Each number is 200 + 20 x the weight over its row's rms, rounded and kept within 0 to 999. Layers, rows and columns count from 0. The size before them is the row's rms in percent of the matrix's.

# layer 3 MLP down (transposed), 1024x256, rms 0.138, rows 174-201, columns 128-255
099,204,219,177,218,223,218,186,233,205,196,216,220,212,185,178,231,233,205,194,206,205,202,201,202,245,206,164,216,188,195,221,196,191,172,180,183,226,193,209,231,192,192,188,196,207,219,205,212,196,177,206,192,147,165,196,192,264,181,208,201,167,227,183,217,205,204,197,200,200,210,217,212,211,208,187,213,194,207,176,202,200,200,175,235,223,177,173,186,209,191,156,187,207,183,212,208,214,201,194,181,185,211,204,186,187,218,217,184,190,215,229,194,192,214,209,172,218,140,194,219,183,200,235,229,205,168,199,161
102,199,213,204,165,175,221,191,183,156,205,215,178,219,196,213,207,216,227,198,196,222,202,208,162,204,204,209,179,165,198,182,218,155,210,197,193,167,176,194,223,176,198,188,153,208,214,234,184,210,190,215,176,194,221,176,214,184,196,262,212,181,210,178,229,198,195,213,187,219,188,192,166,223,206,182,188,177,204,209,159,224,198,223,229,213,199,203,221,183,232,181,179,193,189,204,213,211,190,200,176,183,207,203,183,199,173,170,202,186,181,194,198,197,225,202,211,212,249,194,203,208,228,211,206,209,208,181,208
097,151,193,197,166,168,237,183,233,189,206,189,174,214,194,197,197,191,170,218,230,261,211,187,202,179,218,198,189,162,201,195,240,212,211,173,181,201,209,176,209,187,177,172,218,228,192,189,189,208,215,216,190,228,197,184,184,199,230,204,200,243,195,192,198,155,220,178,219,216,148,208,217,245,199,218,202,201,227,198,208,204,191,219,224,208,168,212,190,176,221,212,161,222,236,210,241,187,216,191,186,208,206,167,153,199,188,192,207,188,207,182,180,212,209,206,210,213,221,198,175,164,200,205,195,197,236,164,222
095,211,204,186,157,193,195,224,194,250,156,198,200,179,188,202,194,192,195,188,205,171,188,195,228,242,197,178,175,209,197,223,224,199,194,233,230,191,194,219,242,205,191,191,227,231,184,219,196,236,223,189,212,200,199,221,199,206,212,191,191,182,234,190,199,214,178,201,206,180,218,190,202,195,215,190,179,208,186,232,165,177,182,203,186,191,200,171,213,227,224,171,203,227,233,179,199,205,212,187,186,224,198,226,185,185,220,216,206,204,203,182,188,243,196,184,222,158,167,209,206,200,187,205,187,205,197,209,161
101,205,204,194,201,145,187,192,220,189,170,193,215,234,193,204,211,201,205,167,194,168,148,209,199,196,239,201,178,182,214,161,222,202,193,213,207,211,199,211,181,171,159,200,199,202,223,182,175,201,195,205,237,191,230,206,219,200,202,208,211,179,221,207,196,156,198,216,194,172,173,214,171,186,190,184,213,216,219,190,236,222,217,194,214,196,203,238,174,191,221,216,173,221,198,194,213,185,210,210,205,175,201,220,181,176,174,181,206,212,236,231,227,220,203,199,200,166,207,189,175,207,190,220,201,172,201,204,188
095,191,182,180,175,213,214,216,205,219,195,202,199,211,210,221,162,226,153,216,175,179,168,187,188,197,238,226,196,230,213,229,205,224,220,200,200,170,219,232,211,201,211,197,189,186,219,220,182,196,226,210,201,187,197,197,198,216,186,225,212,220,202,224,198,196,206,218,204,202,246,229,217,181,228,223,249,179,208,209,211,220,233,182,210,198,236,227,185,196,216,203,196,232,198,199,224,259,206,237,167,184,194,200,232,223,187,214,186,169,203,237,221,185,176,223,195,232,159,200,218,196,157,196,177,196,200,204,190
101,165,207,195,202,204,212,247,197,190,206,208,179,178,207,190,208,192,206,212,209,161,231,209,184,185,227,204,179,204,202,212,181,216,228,210,179,198,188,169,186,189,170,190,221,211,205,218,176,198,182,211,194,178,207,205,201,202,180,217,254,229,154,199,182,193,201,172,212,221,192,187,198,207,167,168,214,178,169,178,219,168,198,205,185,213,212,150,200,170,199,184,238,233,208,174,195,177,200,198,200,203,207,185,207,158,173,145,158,258,198,169,194,210,212,217,168,215,212,211,177,218,209,208,214,219,190,216,218
100,183,212,189,209,206,200,166,164,180,194,197,152,194,181,172,167,224,206,189,188,184,215,214,205,193,222,182,196,186,251,186,172,171,180,186,167,227,177,209,193,204,205,194,200,215,226,208,204,233,189,204,223,222,229,203,219,180,205,215,218,170,194,193,206,180,238,216,202,182,192,220,202,221,212,181,193,176,213,201,209,203,168,206,197,240,180,214,195,198,191,219,205,222,228,209,222,201,197,175,194,200,208,188,177,200,181,172,259,149,201,204,203,239,201,174,171,199,211,201,204,216,227,216,185,205,182,170,186
100,191,197,224,182,177,191,205,215,177,200,200,182,244,187,206,181,196,206,182,197,239,204,234,220,214,215,190,202,202,219,180,215,207,223,217,224,189,189,182,187,187,186,188,182,206,233,225,199,223,189,214,201,209,213,210,179,194,172,196,185,199,196,222,197,219,205,203,231,189,237,218,234,177,190,191,181,200,225,177,196,196,189,188,223,218,205,195,162,204,170,184,196,217,182,208,184,233,178,165,225,196,222,185,237,200,204,221,194,250,258,186,203,178,192,192,190,166,230,223,194,210,198,198,185,213,194,173,178
101,209,196,175,182,169,219,208,180,213,189,227,186,226,206,252,199,181,170,202,217,214,226,198,212,222,197,198,215,230,174,206,210,187,185,231,186,186,220,207,192,190,203,223,213,183,182,219,208,212,211,201,153,183,207,216,214,212,179,195,216,192,173,210,141,218,181,211,222,186,194,192,184,188,156,221,191,179,192,246,197,237,232,192,182,221,179,250,184,214,188,222,190,166,179,195,183,198,186,211,207,195,201,210,126,177,184,167,212,225,229,189,199,214,205,217,216,224,162,206,223,209,216,225,183,190,218,174,202
100,200,195,159,187,191,198,224,252,197,201,201,202,225,212,206,189,190,204,182,193,231,217,238,182,160,192,186,205,197,191,201,189,192,216,238,128,209,183,206,191,186,212,167,199,199,209,180,189,201,205,189,174,174,177,233,209,186,200,194,188,203,177,188,187,151,221,189,216,173,187,206,213,218,213,195,185,220,212,200,212,167,219,143,196,224,205,178,226,170,194,222,173,187,163,164,198,179,210,225,181,217,174,190,199,207,207,207,207,238,217,221,229,199,236,222,211,189,183,200,187,154,191,176,200,226,218,189,220
088,171,191,209,229,217,229,238,195,186,176,184,163,208,238,169,185,217,217,216,160,211,193,209,202,215,235,190,196,215,192,195,182,193,238,184,162,190,171,185,234,181,191,192,233,193,219,195,164,214,177,187,198,185,195,218,197,182,163,218,236,200,164,204,195,180,215,172,216,190,231,160,199,229,191,210,217,164,206,208,199,190,192,211,196,228,204,211,202,185,220,204,193,206,228,208,211,202,224,211,201,194,198,199,208,214,160,172,188,172,208,216,209,182,191,222,198,197,186,172,203,199,223,218,227,188,228,228,188
103,184,198,183,224,211,193,190,204,205,220,222,214,181,186,208,156,195,188,182,185,252,192,202,179,173,184,183,214,220,183,172,186,213,195,183,162,218,215,227,174,190,197,188,207,206,205,222,196,221,187,228,182,172,210,236,220,200,208,189,188,188,195,197,198,160,188,192,158,197,197,208,199,163,196,205,176,239,182,153,197,207,177,191,192,177,230,205,220,198,163,184,234,242,187,193,218,221,212,226,232,203,202,173,198,216,195,189,220,186,181,227,213,200,230,191,165,191,205,212,159,169,185,182,201,209,195,198,203
102,173,192,190,217,210,251,187,204,219,213,219,198,188,225,238,222,198,180,214,207,202,226,215,183,203,192,162,198,165,196,176,242,179,191,203,191,230,174,205,180,187,215,205,173,173,209,233,226,201,189,200,197,201,177,227,250,186,201,222,217,187,191,202,183,177,206,189,226,179,191,216,202,179,177,206,171,201,199,221,187,208,195,215,212,201,213,208,192,211,148,193,177,168,230,174,202,194,211,196,194,218,209,213,172,186,167,180,212,245,218,223,181,211,200,188,201,217,195,190,160,149,220,210,232,195,199,196,204
103,168,190,223,218,214,176,204,197,194,192,191,200,194,197,197,174,193,185,202,197,226,209,200,200,162,266,214,208,204,236,191,195,199,224,194,236,223,202,201,206,157,158,198,237,210,206,214,199,221,217,186,203,174,179,200,204,199,194,178,211,205,197,172,200,200,195,200,210,174,185,184,204,225,214,198,223,200,180,236,191,167,185,200,182,189,199,218,180,188,211,230,241,207,140,193,186,191,146,196,192,222,196,205,206,198,208,199,199,220,230,203,213,232,210,173,172,179,222,201,155,184,202,221,172,189,236,190,211
102,167,217,213,181,215,211,204,216,166,188,182,174,211,219,185,200,221,207,232,192,192,164,213,235,210,213,234,189,193,241,168,190,207,191,227,217,190,167,157,162,196,187,164,196,182,231,188,194,231,236,170,216,190,217,207,204,212,188,199,202,221,212,181,219,186,245,186,208,198,177,195,205,210,208,225,227,195,175,187,195,212,186,208,188,214,190,201,206,213,253,200,186,198,217,198,182,229,218,243,172,173,162,204,236,207,175,201,196,182,191,198,207,178,220,193,211,200,164,226,202,192,222,225,179,199,182,187,179
100,180,184,174,234,217,230,191,183,216,175,198,224,210,250,173,171,216,194,204,193,175,228,202,191,174,196,227,229,184,204,231,225,192,191,212,192,218,207,196,196,191,214,226,178,232,196,203,168,190,209,225,189,207,203,193,215,159,199,163,211,184,216,177,212,204,166,187,174,200,194,197,195,196,197,197,215,213,197,191,230,185,223,152,204,198,192,216,208,238,187,164,200,185,215,172,213,214,176,218,219,218,189,196,186,227,176,196,202,219,201,211,215,206,198,206,194,151,208,187,219,202,190,154,186,182,197,168,154
097,189,191,202,176,216,166,214,188,198,200,182,194,194,180,254,181,193,198,202,191,195,184,189,206,204,224,221,209,208,254,216,216,189,216,169,183,216,199,202,183,218,196,215,199,174,206,203,201,169,208,215,187,183,226,182,157,217,199,175,210,203,142,225,207,181,221,199,204,206,216,191,166,175,187,197,183,184,208,204,202,199,180,184,198,227,239,191,225,192,186,200,154,216,201,211,191,202,181,248,217,225,209,186,187,215,195,186,212,218,208,205,170,213,203,209,214,172,199,181,216,204,219,193,186,235,200,223,183
093,201,192,211,216,188,216,175,189,178,237,213,248,235,205,200,201,176,246,206,183,215,204,221,205,211,216,216,208,166,200,189,215,193,185,204,211,185,235,175,227,208,196,192,180,231,239,201,198,182,162,165,201,210,192,182,217,219,155,234,220,212,201,171,206,188,216,207,224,207,200,205,166,243,216,197,218,213,206,202,178,197,206,174,194,203,184,168,179,160,212,203,180,232,189,204,220,178,204,202,208,189,184,216,206,175,206,202,203,161,205,204,210,191,184,226,201,207,229,182,173,178,170,224,174,189,218,220,159
100,224,214,207,191,219,232,190,188,183,209,193,214,191,203,234,231,190,178,154,213,217,212,165,204,171,192,206,201,191,185,231,179,192,175,204,213,193,233,153,189,192,215,189,207,214,214,223,210,217,211,215,205,190,186,177,220,228,185,153,205,180,182,159,188,195,187,210,187,195,185,216,147,194,194,216,197,194,200,211,196,156,268,196,209,219,203,185,206,173,244,220,217,186,185,193,201,186,209,204,164,201,176,160,220,203,198,194,197,172,207,220,209,210,160,200,198,198,177,189,214,243,219,224,198,185,209,232,161
102,198,179,165,223,196,196,191,186,204,170,191,202,199,215,226,184,214,178,183,205,195,215,211,175,217,205,202,235,191,202,195,213,195,198,184,188,192,178,220,189,179,207,192,174,163,202,171,191,199,208,191,205,227,172,215,195,214,232,195,215,241,178,210,225,188,213,207,202,223,214,184,209,193,200,186,218,227,188,194,190,194,191,206,199,147,224,202,192,197,208,194,225,204,192,237,235,223,188,160,193,194,206,220,175,259,188,231,209,200,179,196,176,211,220,208,206,212,200,176,186,252,212,216,191,189,197,232,206
093,194,231,212,220,209,218,202,200,170,188,214,182,216,200,222,193,193,170,178,187,180,199,230,171,177,225,191,182,202,193,183,222,202,227,218,214,235,243,194,242,178,204,158,189,209,188,173,196,219,194,185,225,236,215,210,199,159,207,172,195,198,234,210,162,187,161,209,178,163,211,234,224,202,190,173,193,175,194,203,196,204,193,189,201,207,214,207,176,185,228,238,196,206,204,212,184,177,245,201,179,154,215,226,175,235,185,198,196,233,189,174,220,185,219,231,218,216,195,218,197,196,193,210,177,228,181,179,189
110,198,224,184,220,203,220,202,221,218,185,208,192,183,193,200,203,199,213,196,173,223,192,184,213,254,185,180,210,214,149,202,151,187,157,205,174,201,188,204,168,229,231,176,178,236,209,197,221,205,177,203,186,193,226,195,212,201,159,226,230,190,182,177,214,194,193,208,184,209,223,221,159,176,208,228,200,185,194,190,218,169,205,198,196,215,191,211,196,187,198,223,184,221,235,191,182,221,218,192,164,191,224,230,211,186,179,207,181,220,200,194,200,175,197,198,219,176,193,192,200,182,223,194,221,202,219,178,218
099,163,184,199,183,199,218,198,217,200,213,225,207,165,241,214,176,212,222,172,223,199,233,204,185,209,221,170,224,213,213,172,196,180,188,216,195,213,171,207,219,188,207,219,164,165,206,172,227,206,172,208,255,187,216,189,203,197,200,228,197,193,205,217,201,215,193,207,184,165,198,189,210,205,195,194,239,210,193,201,203,206,180,187,196,217,203,179,216,187,218,224,184,197,223,193,189,214,205,163,228,215,189,190,196,182,202,165,198,173,182,188,189,218,186,173,211,183,198,220,202,199,154,203,184,200,147,242,157
108,188,209,186,160,202,194,207,183,217,203,240,185,194,246,211,176,241,208,165,194,196,205,204,197,215,194,206,208,209,257,231,162,255,202,197,167,182,184,165,212,246,226,177,208,199,192,148,249,225,203,203,173,176,205,200,178,192,192,191,210,210,224,246,188,214,192,225,190,218,206,196,189,199,176,172,187,206,221,209,168,224,222,225,205,205,240,200,177,152,188,222,188,194,212,213,201,165,217,195,214,184,209,172,210,183,188,217,175,209,172,199,200,186,197,204,206,210,219,198,167,231,183,212,228,209,190,180,202
104,206,188,228,197,212,182,201,222,201,205,199,158,198,178,241,203,203,217,243,205,173,193,205,231,249,206,235,206,179,191,217,202,203,198,215,186,205,187,165,245,196,182,204,180,195,201,203,168,175,198,177,188,220,203,191,236,210,169,225,219,182,164,181,184,245,184,195,187,224,195,228,201,191,192,195,224,210,205,195,199,225,217,202,210,191,193,211,209,167,210,203,218,197,164,141,183,211,148,218,173,213,176,195,193,239,186,208,223,207,191,207,186,206,190,201,200,215,200,197,211,223,204,213,198,180,167,155,192
095,210,205,187,204,177,152,184,184,194,210,226,188,204,199,216,187,212,221,203,215,198,180,214,234,185,214,243,196,211,191,199,201,228,236,183,201,177,192,212,164,143,195,157,210,195,155,180,219,185,180,223,226,176,213,192,202,174,213,250,180,171,205,205,186,186,185,183,175,165,205,213,168,204,197,168,188,177,201,223,160,185,179,189,222,188,216,181,205,236,231,230,217,212,172,208,207,190,211,181,177,188,179,188,198,196,238,197,211,200,217,224,179,215,187,208,207,172,194,209,210,201,179,168,232,191,208,184,172
096,211,186,213,190,193,202,220,184,188,188,227,185,219,174,233,232,209,192,190,207,159,172,170,237,229,204,194,198,228,237,193,192,215,225,204,194,230,231,217,180,222,181,239,189,169,173,218,202,202,181,191,156,148,208,214,206,211,172,178,156,222,201,184,220,205,210,200,225,177,208,187,197,186,162,201,198,181,197,216,194,166,198,226,214,232,176,219,189,228,186,199,220,181,215,258,195,207,197,184,184,223,230,190,225,248,250,202,226,199,201,231,191,218,182,179,189,208,173,202,216,154,240,179,173,222,218,188,220
# layer 3 MLP up, 1024x256, rms 0.139, rows 175-201, columns 128-255
106,199,205,244,148,196,191,180,202,226,193,199,200,227,172,184,186,210,197,220,189,205,242,197,211,192,204,180,220,225,181,208,186,239,193,217,179,190,184,178,213,178,211,196,184,205,186,169,235,174,225,215,202,189,195,191,195,213,185,203,185,211,213,227,195,233,204,164,193,206,199,187,179,152,202,203,212,214,220,206,210,205,194,224,156,195,207,191,195,212,221,181,173,214,189,217,196,211,191,208,202,174,183,225,186,206,218,206,171,200,250,202,180,190,189,204,205,204,151,192,202,169,167,197,221,197,213,209,220
094,193,183,203,252,199,155,235,162,188,176,188,213,175,187,224,200,197,225,212,208,156,223,203,198,197,215,207,179,182,207,223,225,180,227,205,208,201,188,206,174,233,221,238,164,175,193,198,204,187,188,221,175,203,174,213,179,184,135,206,231,232,217,183,214,222,225,196,203,212,209,183,189,206,226,148,186,186,193,168,215,211,186,208,168,217,198,190,199,199,209,167,189,209,171,229,205,227,184,219,234,215,188,213,211,162,170,172,183,218,222,226,209,177,202,196,220,235,206,213,218,226,195,215,219,181,211,210,206
092,176,161,202,248,213,194,216,177,201,171,223,197,198,195,212,161,213,161,215,193,175,228,215,202,201,190,231,235,212,218,248,187,221,208,193,183,178,189,200,194,184,199,208,215,179,194,208,184,195,179,209,223,213,211,159,187,160,164,215,220,238,196,203,173,180,175,218,212,206,184,213,202,201,185,173,206,217,245,205,245,210,188,215,196,225,180,205,165,195,221,179,184,208,196,233,227,157,174,174,220,220,210,197,207,198,181,187,179,185,213,222,176,219,212,204,202,208,231,175,144,237,187,216,194,181,216,221,202
099,233,197,223,209,210,221,217,201,202,181,210,205,195,181,185,186,187,205,181,159,211,206,224,249,206,172,188,221,206,201,184,226,203,171,172,165,219,193,209,176,167,197,201,192,235,215,207,224,191,232,207,194,204,195,169,181,235,172,201,207,194,191,209,214,224,193,156,190,203,189,193,181,268,169,196,183,198,171,187,158,211,198,180,234,204,198,229,232,193,205,199,218,196,198,226,220,175,184,205,165,217,192,187,155,181,163,184,223,209,225,207,217,210,188,243,170,230,181,210,235,183,186,171,176,179,189,189,206
100,227,190,182,202,203,211,167,215,184,183,202,209,185,232,192,204,189,195,216,197,206,164,195,195,191,205,225,221,197,193,179,215,197,253,201,210,237,199,214,174,186,212,230,207,205,184,187,197,183,188,153,201,205,206,195,180,162,199,222,169,179,217,238,232,201,177,167,208,176,164,207,201,200,179,217,217,227,219,226,210,193,182,207,224,182,217,216,208,178,192,202,221,181,180,187,201,207,216,191,224,205,191,194,182,172,158,227,180,206,203,212,200,202,222,163,216,196,174,205,193,192,185,235,202,188,196,177,227
102,185,165,201,212,165,226,201,184,243,186,196,172,197,207,191,163,216,184,214,171,235,253,167,196,177,215,199,230,170,172,210,208,183,181,210,201,215,194,230,224,168,189,241,175,195,223,179,214,211,175,174,176,227,208,182,176,195,187,211,253,237,202,199,199,192,181,193,194,188,218,210,163,177,160,209,193,206,229,212,195,200,214,219,186,200,207,185,212,234,182,215,200,211,195,224,187,170,198,207,188,197,235,186,228,186,173,210,205,231,218,190,189,200,246,223,188,218,196,200,220,205,206,243,213,189,208,187,197
100,209,204,207,204,216,218,225,212,254,218,166,204,201,185,217,221,199,193,155,166,225,243,209,246,223,194,192,206,189,193,203,132,199,207,201,248,184,226,176,237,209,220,214,232,202,201,187,189,209,178,232,191,167,198,201,190,194,202,202,218,237,209,168,165,193,191,169,211,197,187,157,201,170,185,219,223,234,177,220,217,209,208,194,166,206,206,202,212,186,216,162,204,193,181,207,164,178,180,184,204,206,224,177,224,236,188,169,223,211,216,238,183,203,210,186,234,214,199,181,175,187,177,212,178,210,208,219,198
097,188,218,208,202,190,228,210,207,224,229,175,198,203,203,201,173,218,210,219,203,200,183,206,175,207,189,208,209,157,229,173,184,191,205,196,168,215,211,196,222,214,196,189,180,194,221,184,213,191,193,195,175,194,197,190,200,180,201,182,158,227,208,204,198,198,206,196,203,155,193,221,195,219,204,237,183,189,241,232,196,229,183,218,210,170,217,186,186,187,220,158,214,199,186,214,218,222,228,194,205,229,234,172,225,232,186,196,221,177,219,173,186,217,205,188,199,238,210,195,223,241,196,183,185,232,185,202,200
101,227,193,194,193,194,210,186,144,187,215,170,196,165,209,213,205,182,181,187,202,205,193,195,208,215,177,199,206,212,188,157,165,197,203,195,211,195,210,228,195,193,197,178,229,180,207,206,192,231,219,164,194,212,211,217,176,210,206,193,180,190,236,170,213,208,183,155,211,181,228,216,227,204,213,214,195,214,229,194,229,185,187,208,180,194,222,201,182,240,212,170,200,198,204,216,178,193,207,139,228,189,162,215,193,203,193,170,233,193,206,169,210,206,186,174,198,155,166,207,201,200,162,165,206,222,201,190,208
102,233,210,194,194,232,215,210,165,208,205,222,195,191,183,205,195,215,217,181,185,173,207,165,212,265,201,172,192,214,205,186,177,210,163,190,208,233,230,212,214,232,176,213,185,212,217,205,143,221,173,187,250,218,182,220,185,208,232,235,200,225,258,242,216,214,211,214,212,182,207,228,216,213,228,181,179,191,198,207,198,219,198,216,181,191,191,232,205,218,212,182,179,196,196,207,198,187,241,202,219,212,227,207,194,202,200,193,189,200,187,197,178,169,187,174,187,197,182,230,193,206,200,197,189,170,207,166,187
099,205,219,202,183,177,161,165,217,232,206,231,218,185,202,215,206,211,178,184,187,181,217,181,227,192,172,193,203,208,158,185,210,179,186,232,231,211,170,193,186,210,179,207,170,215,195,219,231,212,195,201,202,199,186,232,186,210,217,192,219,190,225,187,188,194,192,199,224,206,189,181,249,197,227,178,193,210,203,229,215,217,222,215,192,172,217,219,193,187,180,201,215,152,176,222,202,199,218,204,190,198,223,175,175,140,225,212,203,223,186,186,232,207,233,197,226,210,222,212,187,209,172,169,179,185,181,184,192
103,208,211,194,188,236,227,170,199,222,217,195,218,211,215,207,205,236,194,187,185,206,169,184,186,204,179,189,185,190,190,222,206,197,217,171,205,200,179,166,183,205,214,182,198,166,202,200,167,205,192,183,197,214,218,234,193,237,217,201,186,187,187,180,222,207,183,192,213,207,211,181,223,181,224,205,195,196,196,227,214,192,220,192,235,181,202,212,210,183,190,186,220,216,188,171,178,173,184,207,215,249,240,237,182,168,180,177,187,248,193,166,217,193,205,219,196,251,160,211,211,241,203,205,237,209,198,225,196
102,225,173,186,222,209,189,215,200,211,198,211,235,192,166,193,247,262,226,186,204,242,178,226,183,205,203,172,188,194,172,183,242,215,190,212,182,221,237,228,174,170,209,215,206,204,179,242,238,212,211,203,168,154,197,176,214,183,211,223,203,187,219,203,177,188,167,200,200,225,188,182,192,209,228,173,173,202,211,211,204,233,203,219,178,202,212,197,208,210,168,201,219,214,191,172,178,220,236,212,209,198,216,222,202,193,191,231,204,206,194,207,193,201,203,200,218,169,199,180,219,210,195,213,206,229,186,183,226
103,214,215,211,187,239,204,180,193,194,219,198,196,180,223,162,145,206,203,184,201,186,195,176,207,190,197,191,183,173,219,193,165,192,179,225,209,233,195,185,221,189,194,239,215,195,220,189,217,227,222,173,193,192,201,187,195,202,224,186,189,172,199,189,208,170,156,219,231,213,166,220,226,215,231,220,228,158,194,170,179,193,162,188,191,203,173,195,146,199,203,203,231,187,144,164,152,196,167,195,202,200,199,214,192,214,186,204,234,153,196,228,241,209,219,207,225,191,182,172,182,224,210,196,165,244,206,237,203
098,199,169,220,210,218,196,210,174,187,190,168,203,192,227,236,199,209,160,198,186,216,174,191,203,179,210,170,223,203,180,202,197,199,175,199,216,154,206,193,164,223,208,162,186,185,170,203,213,222,201,225,188,216,199,184,191,189,191,179,189,227,171,223,218,194,221,182,205,207,194,184,175,234,233,193,195,175,209,172,208,184,196,217,226,194,206,217,177,174,188,203,224,203,231,196,187,182,214,153,236,181,195,179,196,203,185,197,208,194,219,185,209,227,209,235,183,214,199,181,244,182,196,205,183,202,171,169,158
100,211,218,236,185,191,206,196,145,201,172,234,218,186,189,179,191,207,202,199,184,196,204,168,187,198,169,200,174,204,161,214,204,201,202,175,239,189,183,221,213,207,173,184,209,186,209,193,222,219,216,208,177,248,190,205,186,170,201,219,216,212,191,204,228,225,186,172,199,205,220,181,202,192,204,178,178,201,212,156,203,230,211,211,180,219,201,169,211,196,213,224,196,219,193,205,167,201,212,197,180,197,188,225,194,205,220,222,223,194,175,176,211,187,222,183,201,178,212,199,207,197,173,197,174,196,217,169,212
093,199,215,221,192,206,198,195,209,199,217,181,198,196,228,197,217,200,182,228,207,221,202,182,205,178,204,184,184,179,250,212,182,201,205,211,191,224,188,204,188,198,179,212,200,215,212,238,221,185,199,239,225,210,209,194,157,209,168,205,204,134,226,213,182,168,173,182,202,219,192,195,207,173,216,191,235,184,217,172,224,212,199,205,185,183,148,196,219,169,193,205,166,185,187,194,195,225,201,202,188,218,190,194,181,210,187,190,182,241,223,223,200,225,205,208,184,134,244,194,193,200,191,184,201,236,167,228,161
091,197,195,179,186,217,211,223,151,202,203,203,204,185,198,198,169,223,183,162,201,153,199,163,188,188,211,166,200,163,217,194,192,187,205,175,182,221,212,208,162,202,208,232,189,214,195,221,254,230,214,177,194,198,226,197,202,195,209,185,196,212,195,208,178,223,239,190,200,215,204,188,167,191,207,205,196,201,162,180,201,202,233,195,221,218,182,224,168,195,228,190,214,176,216,221,227,207,201,189,177,182,190,202,214,191,195,182,180,231,229,208,209,211,177,183,174,175,201,194,220,232,198,184,224,210,194,248,178
100,228,156,215,159,196,220,214,211,219,202,192,201,201,196,207,182,194,165,182,193,212,219,156,217,192,233,204,221,226,197,205,205,183,197,212,229,207,229,202,186,224,200,203,167,192,219,229,207,159,191,189,204,160,221,201,189,187,209,199,191,213,182,212,160,185,215,181,225,188,222,169,187,167,206,191,189,199,174,199,216,220,178,181,202,200,184,205,204,246,232,185,164,198,232,200,186,213,161,198,183,193,191,214,201,202,186,196,226,196,198,195,196,193,209,200,224,203,176,199,201,209,155,193,214,229,192,202,240
107,213,187,220,211,205,218,207,187,215,133,179,183,166,222,176,174,239,194,215,193,191,198,207,221,159,201,199,220,194,246,196,196,172,189,215,217,170,204,195,191,214,226,196,185,184,205,200,187,195,203,176,161,183,204,216,181,206,164,219,187,177,202,205,203,197,203,188,209,173,207,167,181,190,178,209,218,227,216,207,209,189,178,187,231,182,206,184,191,233,191,230,192,184,207,157,226,179,192,214,193,179,201,218,229,201,239,203,231,208,190,203,199,231,190,227,221,186,211,198,203,168,177,191,194,197,226,156,224
094,198,186,208,206,196,192,201,218,198,199,189,215,213,236,189,203,206,179,208,202,189,216,202,158,186,151,197,234,215,217,197,202,210,199,199,215,215,210,216,204,185,216,213,196,166,181,172,154,207,197,182,193,150,238,225,193,188,208,207,195,225,178,188,205,202,221,183,181,202,167,205,205,202,169,181,195,190,233,180,238,186,235,191,193,203,168,197,188,174,194,180,207,220,184,164,209,221,210,210,193,232,208,199,200,171,172,187,182,219,195,197,201,182,188,203,177,210,225,148,194,205,179,166,200,177,217,156,190
105,213,206,230,185,197,183,206,215,211,199,201,185,202,211,198,206,191,205,228,157,208,188,235,217,210,195,190,197,239,226,202,206,212,195,237,170,215,222,211,189,183,184,190,184,207,210,199,182,253,185,217,187,185,224,203,184,192,210,168,222,200,216,173,190,223,222,183,203,232,207,191,214,222,201,221,175,205,182,177,231,205,212,206,206,206,166,191,191,222,194,207,213,185,207,237,217,211,203,179,153,183,181,230,206,192,202,220,199,214,189,191,198,175,175,210,211,201,169,183,194,199,215,166,219,171,214,189,220
098,184,195,195,209,210,210,196,251,193,179,210,163,211,202,218,226,188,224,209,202,170,217,196,229,200,162,222,198,226,203,250,189,209,224,205,208,211,163,178,215,241,204,174,199,210,229,231,185,197,179,216,186,202,192,184,178,181,218,159,207,197,168,231,167,234,204,202,228,195,192,188,215,247,201,177,165,214,205,154,234,183,219,163,205,184,185,196,183,212,200,208,189,204,209,178,198,181,204,203,235,231,188,193,177,208,171,196,178,204,217,189,213,221,228,186,175,215,209,188,214,223,200,196,189,182,201,212,201
101,180,196,192,204,192,179,190,225,211,217,221,211,209,222,203,174,208,233,207,157,232,185,194,214,213,216,218,215,186,216,235,191,191,193,190,213,177,248,204,150,197,200,192,161,170,230,159,204,237,215,229,151,197,237,215,212,190,188,199,185,212,204,203,181,206,170,182,171,168,174,191,211,187,206,189,177,219,225,163,194,181,174,155,199,212,233,191,185,227,171,253,209,190,218,183,194,179,178,221,190,220,212,215,189,186,211,233,218,201,204,183,205,202,156,207,186,214,219,177,168,214,196,224,244,222,180,224,232
103,185,188,193,194,174,173,212,210,191,208,191,211,156,200,206,168,211,230,203,193,195,204,176,218,176,221,193,211,193,227,173,188,195,212,180,182,210,187,240,170,199,168,174,236,190,227,181,192,191,182,202,184,182,208,231,180,219,204,211,225,214,197,205,221,232,225,173,224,186,200,183,226,197,199,207,197,193,192,209,247,230,190,211,205,205,218,187,227,193,212,198,225,155,180,172,225,236,242,180,204,198,180,198,207,210,186,193,223,190,207,191,191,203,181,184,207,204,199,199,207,189,184,177,213,218,220,218,226
101,208,194,181,198,197,228,200,194,198,203,220,227,190,200,212,210,208,220,206,182,169,187,209,183,199,197,204,192,177,166,186,164,161,216,215,224,216,193,224,168,211,216,159,223,191,197,162,195,196,248,205,191,165,192,206,174,195,200,210,196,206,200,200,226,202,188,194,212,144,233,206,240,212,201,195,201,188,180,190,207,191,230,191,175,187,172,211,185,211,204,228,210,205,168,214,176,186,213,187,186,206,204,204,213,172,184,226,194,202,200,229,173,211,186,186,197,197,199,234,151,243,234,198,217,183,205,255,208
097,182,203,175,182,196,179,206,186,221,260,221,176,170,198,207,184,209,202,197,219,200,192,194,174,164,188,202,202,174,184,217,216,165,218,163,204,185,167,209,208,210,203,224,184,193,208,208,231,223,201,199,213,243,191,156,194,206,221,201,206,193,180,189,217,197,184,194,172,186,213,172,227,180,180,208,202,182,245,159,176,218,186,175,198,202,190,215,210,173,187,179,171,179,185,213,184,200,180,201,228,204,176,190,175,193,190,207,203,199,233,217,207,191,210,219,226,176,199,238,179,193,224,207,200,193,202,210,143